From a checkpoint of a small transformer trained on Wikipedia.
Size: 15 layers, width 384.
Training: a variant of Adam for these matrices, 2730 steps.
Each number is 200 + 30 x the weight over its row's rms, rounded and kept within 0 to 999. Layers, rows and columns count from 0. The size before them is the row's rms in percent of the matrix's.

# v: layer 5 attention value, 384x384, rms 0.0161, rows 271-323, columns 128-191
# o: layer 5 attention output (transposed), 384x384, rms 0.0284, rows 271-322, columns 128-191
v271,114,151,249,181,131,214,143,201,201,192,209,200,183,235,199,201,200,126,219,239,188,194,210,193,252,213,203,190,218,222,271,174,214,211,177,212,228,241,209,178,233,169,154,213,215,180,183,208,184,205,193,175,212,115,176,276,230,201,238,205,169,219,209,179,208
o271,132,195,247,219,202,168,179,157,204,178,230,204,209,186,226,154,177,252,233,159,197,212,253,195,212,227,207,163,167,72,173,155,196,183,165,209,187,188,192,285,176,211,247,196,233,188,196,204,214,203,175,189,189,292,232,185,194,215,201,182,182,206,218,182,257
v272,101,215,117,194,201,214,234,170,209,226,209,192,223,159,195,213,209,198,122,70,209,144,241,195,199,208,204,175,155,211,144,200,229,213,247,197,225,153,176,202,177,189,233,246,227,227,224,135,183,228,217,257,186,200,211,186,207,237,219,162,221,188,208,202,131
o272,114,194,198,225,254,151,179,222,207,235,210,164,210,185,182,199,229,171,221,266,228,269,201,198,228,214,180,316,203,284,218,253,219,195,178,180,227,183,164,199,154,212,212,193,159,195,189,246,208,243,207,210,187,170,213,204,221,179,252,221,194,170,162,191,199
v273,140,128,190,190,205,220,206,191,200,184,199,185,204,194,187,207,183,235,179,130,179,245,138,192,205,160,196,178,193,204,181,279,238,206,188,176,202,218,176,175,179,178,239,222,246,180,210,209,220,189,168,194,194,191,179,232,233,178,236,225,121,223,213,195,204
o273,127,307,257,200,184,147,188,162,189,307,146,212,210,206,151,188,222,124,225,244,255,202,169,179,225,196,212,259,212,253,203,260,175,187,229,180,173,177,230,228,192,170,189,193,150,208,182,195,153,202,220,238,224,215,217,204,201,241,192,193,178,166,181,194,200
v274,111,153,138,187,166,228,162,219,238,224,183,196,268,235,209,180,198,199,200,131,193,230,252,214,207,210,211,194,157,174,277,204,256,195,190,203,240,233,203,200,140,210,196,287,227,171,195,152,191,196,187,264,198,125,194,120,201,230,164,179,277,187,156,194,186
o274,126,201,258,193,274,194,242,194,200,210,150,232,165,192,209,204,219,174,232,257,226,244,207,200,201,211,202,243,246,276,215,210,117,250,236,118,188,119,221,249,226,191,195,182,231,208,198,229,212,231,230,198,208,160,207,282,174,158,279,214,191,191,202,215,203
v275,099,197,215,198,227,222,219,219,209,215,147,179,239,208,219,206,190,153,257,215,205,185,176,155,203,208,200,190,199,195,282,210,195,206,172,149,218,240,208,175,240,215,206,258,207,250,199,250,182,196,188,226,190,157,143,124,232,184,189,192,224,212,242,199,196
o275,107,267,196,177,217,128,200,162,200,167,157,202,169,191,201,191,184,216,199,155,254,181,213,227,199,248,212,170,204,171,181,218,185,220,231,177,133,199,221,218,100,170,232,171,229,175,193,194,181,233,201,187,190,200,229,275,190,251,192,179,154,177,192,243,225
v276,108,244,268,178,207,119,220,155,184,174,237,202,177,173,128,223,222,283,149,202,210,196,245,208,181,183,246,252,240,234,152,173,197,202,240,194,167,178,189,198,147,168,235,140,188,170,197,185,204,242,203,171,200,286,207,167,189,168,230,196,127,227,205,165,181
o276,117,145,190,203,147,254,191,234,199,244,206,195,245,222,191,187,190,168,173,202,164,182,171,188,192,184,201,226,190,230,249,181,195,148,180,260,232,248,205,156,211,202,192,182,165,203,211,193,216,145,226,248,237,187,173,157,208,196,192,232,245,202,192,214,168
v277,100,242,264,225,254,183,176,197,187,226,195,208,200,178,238,224,159,220,198,215,215,135,150,181,153,208,199,181,184,193,219,208,185,214,222,143,169,175,231,186,245,170,251,156,215,204,226,225,224,200,256,182,222,169,183,186,190,207,151,170,161,223,219,189,199
o277,101,185,152,150,195,240,213,249,202,154,184,194,150,182,207,249,138,208,218,175,208,202,192,218,260,171,199,157,200,218,144,253,285,205,218,216,202,220,159,210,179,204,159,198,157,191,194,167,204,231,169,204,190,175,203,216,200,164,204,179,196,201,260,228,179
v278,115,177,177,178,189,202,167,240,179,206,185,166,195,151,180,141,212,165,169,163,206,200,283,214,200,177,231,219,187,187,173,220,273,199,262,180,164,234,170,232,118,204,208,193,192,174,218,147,222,231,163,202,190,163,265,256,205,205,195,199,265,142,196,195,180
o278,119,222,245,213,207,246,216,168,178,239,221,212,204,230,159,203,256,166,213,224,220,206,150,152,205,199,210,235,229,303,258,193,86,222,230,196,224,182,219,193,280,182,194,145,221,201,226,242,198,209,228,219,246,157,180,192,184,193,246,226,188,158,146,207,200
v279,106,181,233,183,198,211,223,196,220,178,193,187,207,268,150,193,197,300,125,192,200,217,231,216,206,174,200,199,202,208,227,201,170,228,202,206,210,161,198,213,164,201,205,168,117,166,165,223,231,204,233,203,218,235,174,272,187,171,198,188,155,226,194,207,188
o279,116,194,205,228,154,248,194,200,186,225,177,217,210,186,216,190,199,113,221,240,158,258,180,177,206,179,196,280,205,201,222,192,214,155,214,224,238,178,205,218,268,213,135,247,222,254,177,180,185,168,224,229,232,212,196,180,196,168,206,207,268,208,193,203,213
v280,113,193,203,227,162,243,122,164,186,262,151,176,232,233,223,226,275,141,236,180,183,227,184,189,298,177,176,163,207,223,228,196,241,204,189,200,202,213,144,207,192,191,200,237,168,182,220,206,216,217,167,184,216,168,202,181,195,234,176,204,216,206,228,152,215
o280,111,239,219,191,221,192,255,260,184,189,245,223,218,191,191,190,223,210,232,219,207,234,215,194,186,220,201,221,179,186,208,224,131,225,130,190,170,100,203,231,207,212,199,216,256,207,208,209,208,202,215,197,189,236,219,229,201,156,249,184,226,219,220,193,191
v281,136,138,161,243,206,190,225,136,225,169,177,211,219,196,188,220,223,239,127,137,201,174,169,192,217,170,193,112,199,206,174,214,209,219,208,193,170,174,198,205,186,208,258,256,270,180,180,200,209,194,227,234,213,270,188,221,207,211,221,245,180,259,241,202,216
o281,124,301,224,221,177,179,166,200,188,286,162,193,210,161,176,183,220,130,245,293,239,249,153,205,203,196,194,266,222,258,212,262,299,164,197,214,181,209,227,198,182,192,178,204,86,209,180,192,177,195,201,224,203,213,179,187,203,205,198,184,184,197,212,183,197
v282,123,182,245,200,177,185,196,200,219,186,211,214,192,280,176,227,214,201,197,231,203,160,178,192,177,193,191,193,238,206,241,166,159,182,184,171,213,203,248,156,281,175,197,178,216,211,205,265,179,231,194,168,178,178,206,165,193,196,204,243,133,218,215,202,221
o282,130,238,176,217,135,195,171,214,202,164,200,173,216,166,238,206,129,228,165,197,183,260,208,248,238,233,204,136,167,146,184,213,312,176,205,236,200,245,184,192,113,238,210,179,200,199,180,149,203,191,185,226,197,268,201,226,198,185,157,188,220,248,281,203,195
v283,124,263,228,232,242,182,301,196,202,92,227,198,175,157,137,226,202,229,197,224,248,155,207,174,149,208,200,229,218,224,154,210,120,202,210,171,200,163,195,180,184,182,281,146,220,192,217,200,197,173,216,129,238,281,201,193,187,210,223,240,139,234,230,232,220
o283,134,185,173,186,128,221,199,179,191,268,212,188,221,193,203,203,182,177,152,182,178,165,174,187,203,197,199,220,182,194,220,192,270,153,188,289,210,244,188,170,165,195,200,226,169,218,194,180,168,152,201,245,226,181,177,176,222,210,165,224,221,214,153,203,183
v284,100,160,230,219,204,222,213,196,228,140,167,222,203,258,236,175,197,284,187,255,144,227,118,196,278,218,179,224,176,259,196,199,156,189,169,213,173,164,177,184,224,178,163,154,199,195,218,204,199,174,197,262,183,196,227,207,206,202,194,214,131,267,182,187,202
o284,101,215,217,214,195,172,185,182,220,220,191,205,206,198,210,173,193,167,244,210,181,199,203,202,192,143,180,189,239,120,203,202,267,184,230,205,171,189,248,220,271,185,134,247,203,247,156,186,204,174,189,163,232,212,178,173,208,201,190,193,219,216,208,184,203
v285,105,203,228,183,191,140,202,223,184,217,151,204,231,253,183,160,189,192,171,206,180,177,226,177,144,207,193,195,188,243,219,216,145,239,226,232,214,151,187,234,184,163,217,116,111,189,212,215,213,211,199,251,213,180,211,171,202,189,206,188,239,229,204,218,250
o285,120,197,158,227,176,235,223,212,195,176,204,198,205,166,230,218,177,213,227,219,190,284,190,233,247,168,179,235,197,161,200,207,215,188,202,216,226,171,181,196,213,239,178,218,204,245,197,151,198,150,183,215,199,193,245,226,222,168,213,241,268,225,187,214,206
v286,104,188,274,168,190,205,220,257,200,159,234,165,182,205,181,194,201,200,236,260,193,205,216,259,230,167,221,216,206,220,196,187,194,182,140,208,193,187,227,229,208,184,192,97,141,187,215,211,217,204,180,194,195,189,207,269,178,175,192,152,126,196,199,218,193
o286,114,191,211,204,162,146,174,134,194,181,215,212,208,259,208,192,184,232,247,134,183,137,223,150,219,166,213,209,203,135,169,203,140,183,211,202,211,188,161,208,278,183,205,195,229,207,171,206,201,186,184,167,212,203,220,188,189,249,180,208,217,203,199,205,222
v287,078,199,208,218,202,175,207,149,194,172,210,176,176,207,208,182,159,183,230,228,203,208,176,192,191,237,159,177,234,180,221,167,210,252,125,184,201,206,221,153,189,179,176,144,235,237,209,211,164,234,248,170,212,300,239,193,199,159,203,196,211,204,221,215,196
o287,049,192,178,207,161,176,186,184,233,204,209,217,225,194,214,203,143,202,190,132,132,193,218,226,222,194,174,186,172,167,211,180,253,182,260,246,198,236,218,186,168,196,173,229,202,238,202,174,176,199,184,216,198,182,167,232,236,218,177,193,183,217,200,215,172
v288,124,170,191,216,214,257,224,181,198,200,161,191,204,200,242,207,176,192,157,233,197,218,225,222,207,181,175,160,198,191,216,203,206,195,247,205,177,184,217,204,230,204,221,225,162,212,216,205,225,156,204,301,174,197,182,211,232,208,159,156,224,209,199,181,184
o288,118,259,221,171,215,180,191,205,183,216,159,201,179,203,162,209,208,167,233,241,244,207,148,174,183,200,194,261,249,268,167,269,208,212,203,153,161,161,204,180,201,161,158,200,120,213,190,200,189,239,242,181,204,160,216,242,196,205,241,193,157,182,220,221,226
v289,112,155,163,225,241,197,258,202,200,133,228,190,197,156,220,167,191,215,162,150,179,204,201,211,193,150,212,238,186,191,178,273,219,186,169,213,234,208,206,178,205,166,215,196,277,183,160,200,196,175,213,195,205,260,203,252,200,185,190,170,149,201,221,218,147
o289,110,222,221,228,164,123,128,118,187,310,177,177,202,187,169,186,220,163,203,235,211,213,183,188,230,190,215,226,204,234,211,227,216,178,240,209,209,225,196,203,196,204,217,187,139,241,150,201,167,203,180,224,220,209,225,175,203,232,158,229,193,189,153,183,202
v290,101,183,153,174,190,216,242,191,198,160,194,187,214,268,164,165,210,193,173,169,177,227,312,214,287,197,180,195,165,220,181,184,204,180,252,192,196,130,207,194,182,212,187,212,176,225,181,140,240,179,219,253,209,207,178,239,173,206,202,205,216,165,157,197,173
o290,102,186,152,195,270,204,175,126,194,214,177,211,173,193,217,184,237,164,269,232,236,206,191,163,183,214,173,256,280,206,203,217,182,180,176,169,284,195,188,203,270,200,170,219,210,220,183,222,205,206,187,196,171,149,190,173,217,169,223,200,232,202,174,183,214
v291,123,163,169,215,216,277,156,178,204,182,187,191,182,165,171,186,186,171,193,165,184,247,169,194,222,165,215,185,204,190,211,228,264,219,207,186,235,236,130,213,148,209,232,211,199,151,192,187,218,186,150,148,206,254,273,233,222,214,202,212,208,176,244,193,244
o291,131,266,278,210,173,193,219,225,186,293,247,208,262,217,146,184,273,166,219,224,205,170,184,174,174,232,207,255,193,227,255,181,136,204,150,192,189,134,218,192,248,188,206,207,218,210,239,235,183,173,222,252,223,213,198,138,202,220,208,221,206,174,167,186,190
v292,105,187,191,213,268,182,264,178,198,160,210,215,206,215,198,185,171,167,231,214,216,211,251,241,181,208,179,215,177,219,176,193,156,196,206,157,169,163,196,217,205,225,226,244,217,270,162,181,241,185,274,243,203,222,191,238,195,178,240,218,204,203,202,182,136
o292,117,245,191,165,212,241,193,201,217,250,136,211,200,212,174,200,209,167,199,170,228,98,176,177,196,213,193,178,260,276,204,213,198,210,233,150,190,222,298,138,238,197,191,177,167,168,215,204,176,187,205,177,196,153,155,173,193,206,171,179,131,192,173,221,152
v293,111,267,290,198,196,202,169,253,202,253,201,214,207,202,266,185,212,185,273,259,201,168,190,159,250,250,217,214,192,248,228,201,175,208,214,212,177,161,200,205,249,213,189,135,173,218,191,191,164,188,199,203,208,152,225,184,206,227,201,171,267,185,199,204,277
o293,104,109,160,180,250,223,233,224,226,98,221,196,160,213,213,228,175,293,201,117,204,155,239,238,201,178,191,123,222,121,172,186,184,218,174,224,205,215,188,214,205,220,207,192,245,178,211,215,252,181,183,140,178,184,177,211,206,171,240,226,238,211,216,213,204
v294,110,246,227,199,197,154,199,206,212,178,262,172,214,177,143,186,174,222,159,298,201,180,293,198,207,178,201,207,185,213,216,201,134,217,265,220,166,161,208,222,214,220,218,158,184,194,195,148,184,228,265,225,204,240,196,283,182,200,192,206,250,192,177,210,159
o294,118,137,166,223,220,258,156,183,194,163,207,201,154,228,197,192,171,162,270,187,163,227,215,148,209,178,205,201,225,164,176,185,248,200,224,220,234,229,184,220,253,183,181,195,150,209,207,194,221,152,165,170,209,170,165,170,199,191,267,217,205,190,229,190,226
v295,118,171,162,182,251,183,206,197,212,155,202,199,197,130,154,186,209,243,206,123,228,194,143,210,186,176,225,195,200,150,167,221,224,211,189,164,217,218,224,167,153,200,234,213,233,185,210,208,187,214,202,154,209,210,205,184,205,151,239,211,178,190,207,207,184
o295,118,260,242,216,168,155,187,159,186,260,177,184,220,193,167,200,214,150,218,245,254,176,157,212,226,220,206,229,209,261,251,207,172,173,203,209,204,244,218,209,181,178,222,150,175,185,203,197,179,215,191,247,228,221,174,151,202,237,157,188,165,173,161,187,169
v296,090,202,168,199,195,191,164,230,181,204,246,201,134,186,190,186,234,219,191,212,186,235,262,235,244,167,281,197,235,192,168,214,236,212,176,221,173,219,216,173,155,186,177,242,199,141,225,182,170,147,245,185,200,217,280,258,199,209,229,221,197,195,198,243,178
o296,077,258,214,217,188,176,190,118,146,246,183,220,202,233,158,176,244,189,209,219,223,171,192,171,218,221,228,238,238,221,232,187,189,177,224,185,202,212,221,208,249,188,206,191,153,231,146,220,205,175,189,178,249,221,158,199,193,203,194,199,193,192,160,174,206
v297,128,142,219,210,249,211,220,199,194,177,164,216,229,166,145,147,192,255,161,117,197,193,211,203,224,201,235,163,171,180,215,233,224,198,209,179,212,238,198,193,107,196,226,199,221,116,194,198,219,207,207,143,181,210,173,225,219,205,192,218,219,211,241,199,156
o297,134,271,243,192,170,156,163,138,186,270,163,195,212,214,190,194,214,133,233,228,248,210,187,175,230,202,215,237,220,255,210,220,134,180,229,189,203,187,194,229,212,165,201,175,165,210,189,205,172,206,206,290,240,194,196,217,188,203,211,230,196,188,171,198,199
v298,107,191,160,198,197,208,213,190,208,205,176,200,235,178,186,173,191,177,133,123,229,188,223,195,227,169,206,170,133,182,137,211,250,210,256,185,205,194,165,224,176,236,224,224,199,226,196,179,213,204,175,240,191,136,217,175,195,171,191,184,223,148,197,185,179
o298,113,218,214,201,253,182,185,180,175,231,176,191,163,197,185,211,230,149,227,257,237,251,163,195,206,217,191,281,236,294,211,244,198,222,214,189,216,193,208,193,211,191,200,165,213,207,205,257,198,237,204,201,195,140,238,219,200,210,250,195,190,133,182,210,242
v299,114,191,268,201,217,188,213,188,170,135,203,207,163,229,143,202,198,202,223,195,209,166,193,177,140,248,210,249,244,200,183,195,167,234,216,172,203,141,204,201,244,178,281,196,206,186,214,215,182,256,242,202,191,250,172,170,205,192,216,204,119,253,191,189,210
o299,111,196,191,172,114,207,204,190,207,221,174,192,234,196,228,196,201,216,137,192,170,223,189,233,228,185,181,208,160,200,229,200,263,120,202,264,222,242,207,174,124,225,175,222,191,218,197,159,172,156,213,243,206,200,225,208,229,183,155,233,245,239,141,209,190
v300,113,185,169,184,201,193,195,242,207,161,180,186,220,196,243,216,218,252,178,205,186,180,148,152,244,214,174,157,184,205,202,237,171,216,189,231,202,164,219,177,264,206,214,187,228,231,181,226,171,153,214,192,219,135,176,228,204,161,219,174,149,209,254,203,194
o300,113,215,197,235,225,156,164,152,203,204,172,166,152,181,219,171,160,199,216,201,229,219,202,268,212,202,190,183,186,203,151,242,309,183,230,210,172,241,211,210,154,207,187,198,159,213,146,175,190,247,199,176,212,203,208,205,209,231,176,196,173,191,193,198,232
v301,084,178,247,174,226,175,187,249,206,223,249,193,162,189,138,176,223,276,154,163,213,218,175,222,192,171,282,228,251,192,172,220,175,209,209,194,160,133,201,227,156,198,206,211,228,150,163,224,212,209,211,157,180,223,222,239,178,222,195,257,154,195,232,176,194
o301,054,191,190,220,164,229,179,175,127,251,173,198,230,221,206,192,196,138,188,220,196,205,185,126,199,207,246,208,226,239,280,148,182,97,192,253,247,237,206,162,205,209,178,201,195,222,209,199,213,171,227,248,286,216,178,155,172,185,176,212,246,177,180,154,193
v302,112,154,204,209,210,231,149,216,178,224,179,206,202,161,235,148,205,214,261,142,198,206,123,201,200,199,220,209,207,189,198,215,214,218,194,201,205,238,193,199,180,192,216,232,176,178,194,263,207,143,192,178,234,176,211,207,206,225,218,201,126,179,231,200,267
o302,116,269,230,200,186,104,193,162,202,186,167,192,190,214,193,199,235,230,198,186,208,184,217,220,220,225,213,141,209,196,192,202,132,186,196,160,194,183,186,233,188,161,203,209,256,198,162,189,191,234,238,219,203,228,229,221,201,214,144,204,255,197,152,202,208
v303,130,200,139,180,200,184,229,162,200,102,222,207,184,232,146,195,198,222,144,168,217,147,214,201,157,210,194,196,201,211,127,216,106,201,263,147,173,118,175,202,208,176,259,206,211,208,194,211,183,184,247,261,213,274,199,281,176,183,209,234,213,235,177,177,154
o303,141,209,174,225,190,216,160,191,203,238,182,186,214,172,209,187,210,152,191,252,191,248,171,201,233,161,192,260,208,288,239,213,299,140,207,233,234,239,200,154,201,240,161,209,142,210,173,175,195,182,205,202,192,201,184,188,213,176,189,214,228,210,140,178,172
v304,118,154,243,202,185,264,174,271,188,242,196,195,181,189,234,158,202,151,271,267,152,214,189,223,215,204,182,229,205,214,253,187,213,196,167,222,208,253,201,188,246,178,143,190,159,162,179,209,207,174,204,177,213,159,208,240,196,215,180,184,205,208,184,193,198
o304,134,232,243,165,201,212,216,185,206,188,219,231,204,269,163,187,210,256,222,141,197,115,277,195,173,195,218,127,203,127,198,133,86,223,195,148,156,156,217,235,220,179,227,212,225,187,219,221,199,173,200,148,206,236,203,197,171,212,205,191,164,189,202,203,206
v305,153,223,257,212,195,217,193,216,198,224,185,240,178,269,251,198,204,148,256,321,220,210,200,239,200,199,199,218,200,226,265,130,126,170,193,209,194,201,196,212,247,197,160,181,153,202,168,189,199,220,190,193,209,162,174,135,209,168,193,200,250,212,180,186,211
o305,143,146,168,167,219,278,223,261,212,134,215,210,195,206,208,207,174,260,178,135,166,142,237,211,159,199,203,125,196,122,193,157,174,226,200,186,185,198,220,180,184,200,205,202,242,166,242,195,215,180,198,173,184,200,199,190,185,197,196,166,162,230,246,224,192
v306,093,181,142,236,226,161,192,157,218,196,154,194,215,185,250,216,210,143,207,189,188,241,225,203,145,193,164,176,150,243,125,189,188,197,224,156,170,177,238,220,196,246,188,221,188,206,220,197,254,195,216,210,218,231,235,211,249,205,189,166,189,178,161,190,207
o306,096,218,201,156,236,235,225,253,207,188,189,232,189,208,156,211,224,170,200,224,217,168,170,201,184,189,184,249,256,315,191,275,197,249,217,125,187,175,185,135,210,178,171,181,180,206,213,210,199,188,194,180,187,137,215,219,220,204,198,194,190,178,199,217,175
v307,116,217,327,204,158,234,175,233,216,256,192,226,204,269,239,237,172,213,194,264,188,190,119,206,234,201,186,205,223,237,196,189,83,201,195,222,183,234,203,182,286,223,129,113,146,214,198,242,190,203,198,228,199,209,209,148,189,210,179,212,220,237,201,211,225
o307,125,160,131,167,208,221,219,232,216,106,221,204,176,215,229,216,174,250,191,153,153,204,263,233,170,197,190,149,178,118,189,191,245,204,184,237,197,185,187,189,183,218,193,242,231,201,200,194,217,171,208,155,181,224,204,242,200,165,215,187,224,248,251,209,212
v308,124,163,176,207,204,274,155,183,195,234,179,212,206,239,179,181,203,192,246,189,188,275,224,243,295,214,182,190,183,208,237,196,196,191,184,194,179,206,165,193,178,256,168,214,209,167,209,163,215,201,214,228,203,178,169,211,212,187,189,206,268,216,184,180,148
o308,120,201,225,134,217,213,221,187,199,190,173,240,199,229,193,203,228,171,236,208,233,148,198,147,165,189,200,240,244,221,225,214,117,239,208,148,208,155,219,224,269,142,171,229,201,212,215,220,191,222,206,165,194,176,180,199,190,179,222,158,161,216,188,200,205
v309,093,186,173,236,183,244,201,191,241,162,210,238,231,193,184,224,201,239,144,95,194,189,135,191,180,226,189,179,212,125,195,244,236,215,191,180,227,208,157,198,159,164,251,236,240,218,204,198,213,236,175,197,172,183,202,108,223,259,215,178,108,218,235,206,237
o309,103,216,239,240,191,158,183,209,219,315,179,143,251,148,207,195,214,171,180,277,207,277,176,207,184,205,189,204,169,242,227,216,205,166,186,241,225,180,206,210,149,221,229,204,197,220,183,184,189,222,230,298,197,211,230,198,217,193,197,242,209,203,173,179,198
v310,107,195,189,214,186,255,193,226,192,269,196,171,186,182,253,207,218,162,273,180,226,236,112,197,276,152,211,184,223,206,187,236,208,194,180,195,215,243,91,166,204,238,233,219,214,170,226,188,209,175,169,199,232,202,246,195,217,298,210,175,226,206,262,171,235
o310,111,244,233,164,185,168,212,210,193,228,235,208,205,247,133,188,250,209,229,195,239,181,205,159,218,248,221,243,172,194,205,203,127,216,145,176,204,124,208,252,218,195,217,199,251,217,218,235,203,217,215,195,190,249,210,210,190,213,244,187,200,140,230,178,215
v311,109,172,208,234,268,140,298,206,197,137,281,223,176,226,153,197,179,203,131,194,218,186,205,214,223,190,217,203,184,184,116,258,147,187,243,183,120,156,231,175,168,214,270,195,208,193,173,190,175,179,247,206,207,251,174,270,170,172,205,226,183,225,196,193,178
o311,124,243,174,191,198,206,160,99,195,264,160,198,185,210,187,203,216,165,215,262,233,211,161,158,218,212,202,239,252,269,228,221,228,171,278,212,229,240,218,179,202,162,176,191,145,199,152,167,181,184,220,216,220,186,152,195,205,198,195,195,202,193,162,192,150
v312,097,163,214,181,204,223,203,230,191,206,231,204,212,206,109,178,188,270,123,215,198,213,291,207,274,157,221,173,138,169,194,216,271,220,164,192,193,173,225,193,193,191,200,198,159,177,199,145,197,192,204,185,201,183,222,237,214,152,166,200,290,155,162,148,151
o312,101,261,232,194,202,200,167,137,163,250,180,251,187,249,168,179,256,140,256,248,282,196,224,162,210,229,205,297,258,244,208,208,169,209,222,201,211,188,230,229,266,181,183,206,185,235,166,215,181,201,215,178,239,178,141,213,179,203,279,171,174,199,192,202,222
v313,103,216,136,168,216,168,231,215,188,122,215,182,207,207,181,191,214,203,136,201,177,115,280,154,179,226,192,216,165,182,196,210,189,204,253,205,216,198,203,215,202,210,166,183,160,197,207,156,212,146,267,225,183,197,164,212,179,191,163,208,211,160,172,216,107
o313,095,148,166,238,215,159,156,108,206,206,203,184,173,192,245,196,167,192,203,208,175,258,235,197,215,194,184,210,214,194,217,200,258,174,219,219,224,279,181,185,186,214,190,189,175,195,186,199,200,234,176,214,191,186,215,190,217,198,214,223,213,203,179,190,219
v314,115,250,278,230,187,167,170,153,207,210,213,225,164,245,121,237,192,228,198,229,230,219,201,207,176,228,194,187,245,208,179,191,213,219,227,189,178,189,161,194,155,213,213,173,169,162,233,195,188,263,178,198,202,238,246,65,193,204,166,198,194,190,185,208,250
o314,114,124,196,202,153,267,236,268,198,225,249,209,236,218,207,219,196,187,159,186,138,215,219,197,205,153,202,217,172,176,241,183,158,197,181,250,201,166,181,190,208,208,201,232,197,201,224,174,209,173,197,223,221,196,167,195,212,186,232,212,264,223,221,210,176
v315,101,116,149,211,176,179,195,224,216,195,232,210,203,207,181,206,233,219,188,54,212,196,159,181,164,230,222,146,209,140,157,232,261,201,191,172,224,214,189,216,154,200,232,223,271,150,258,189,177,213,165,130,212,213,216,202,211,174,206,187,191,203,273,217,291
o315,103,266,306,237,163,207,218,200,182,298,204,185,234,189,183,155,210,177,168,289,216,246,176,225,229,191,231,250,158,271,233,237,198,191,188,197,172,177,208,195,173,202,201,179,179,196,183,192,185,217,183,283,226,258,200,201,203,225,195,207,213,193,186,181,207
v316,096,178,133,146,154,192,230,220,217,186,237,233,247,227,131,188,219,207,158,148,223,195,208,209,178,204,198,235,190,195,213,199,192,192,267,173,262,196,161,221,177,220,207,243,244,197,190,208,208,211,213,186,214,182,105,197,210,193,214,221,205,208,234,207,196
o316,102,165,186,259,194,230,161,183,199,204,176,176,176,180,240,185,193,185,171,207,177,280,213,186,211,223,206,217,162,211,249,149,222,171,232,233,241,244,225,193,145,256,219,165,242,189,216,202,186,200,212,259,205,213,243,189,194,181,187,227,222,196,142,202,212
v317,148,212,222,185,214,155,198,143,198,192,221,218,202,171,137,218,224,242,166,158,200,206,204,199,141,167,228,209,213,207,173,197,196,201,209,187,221,222,151,196,167,211,261,211,252,173,170,255,209,258,188,95,204,339,206,184,199,198,199,198,113,234,223,207,194
o317,150,198,221,206,111,233,209,252,197,245,225,197,272,201,198,185,207,170,141,233,151,231,152,198,202,190,209,235,137,255,257,205,191,177,194,226,213,205,183,173,183,210,206,192,206,202,231,181,180,174,219,316,239,228,194,161,216,202,178,215,238,187,209,198,189
v318,139,154,240,215,230,134,283,176,189,127,226,196,174,214,151,191,178,285,141,204,213,155,184,212,179,216,201,188,221,217,194,205,165,199,207,186,211,139,243,197,234,197,229,137,215,165,152,223,186,199,246,191,185,316,192,216,190,171,216,209,162,259,203,208,205
o318,134,229,179,219,135,197,132,128,195,258,180,190,213,195,217,193,165,155,184,220,198,247,193,199,244,154,204,224,198,213,198,224,290,152,242,258,207,260,182,196,165,208,173,234,139,222,165,143,177,195,174,226,238,209,164,202,198,211,162,202,219,222,209,196,197
v319,116,119,183,221,203,243,236,177,230,195,189,205,197,154,123,217,235,228,178,136,199,216,164,217,261,199,212,190,208,158,136,245,259,208,173,207,197,188,177,150,149,220,227,252,272,151,216,190,241,152,190,218,196,233,200,193,196,212,195,229,209,205,223,214,206
o319,117,273,256,225,176,112,176,173,181,297,188,203,228,174,179,191,237,109,213,299,226,235,174,165,195,187,197,338,218,289,251,256,178,193,183,190,195,163,185,211,201,144,201,234,144,229,177,234,176,227,223,232,215,193,186,216,214,226,215,191,194,177,176,169,188
v320,097,209,265,233,148,234,206,206,220,209,155,185,193,225,237,214,204,139,236,242,198,189,148,210,231,195,186,205,235,251,202,168,205,206,198,210,211,223,164,220,228,197,181,223,209,228,212,266,214,161,188,243,203,200,209,113,189,211,139,221,164,219,191,173,282
o320,097,195,209,161,195,221,237,271,210,159,231,234,209,194,183,187,228,237,176,150,168,187,201,202,182,188,189,188,142,168,209,172,186,220,146,207,171,132,235,187,169,213,202,237,233,216,225,218,188,187,216,192,186,226,240,213,196,202,235,197,197,192,230,241,226
v321,119,134,174,189,205,229,178,207,212,218,191,189,194,161,185,170,210,158,226,89,199,232,169,195,212,174,220,161,189,167,160,209,303,236,217,190,182,271,179,191,137,191,255,251,286,141,185,191,216,179,177,181,201,198,247,207,219,231,156,202,184,168,266,203,223
o321,115,284,271,194,160,140,211,177,181,259,182,214,209,211,158,180,268,174,183,244,269,216,154,173,210,242,203,237,186,265,232,231,109,207,190,191,201,166,207,219,216,176,179,205,214,218,207,232,163,206,211,232,218,216,198,197,198,214,227,213,195,155,138,180,239
v322,113,167,233,227,167,240,151,219,196,202,178,200,168,201,220,202,247,200,233,178,204,213,118,192,205,203,209,163,265,185,253,196,201,180,143,207,232,255,191,172,241,193,197,257,270,199,208,259,184,206,141,172,189,143,224,164,262,213,202,219,120,240,235,190,250
o322,108,252,261,203,169,173,209,196,195,213,185,207,220,189,203,183,210,211,190,188,206,220,210,243,205,235,213,165,144,179,187,194,231,188,191,190,154,171,210,223,114,208,222,208,209,195,178,200,186,214,210,223,223,279,221,229,188,202,189,175,201,192,210,207,223
v323,125,166,187,190,234,226,227,237,211,157,197,229,216,148,195,171,215,259,183,93,206,192,180,203,208,208,219,159,182,184,169,262,277,186,220,171,203,194,191,150,96,181,260,226,251,161,205,184,200,194,198,164,173,204,201,185,188,162,180,189,142,183,251,196,176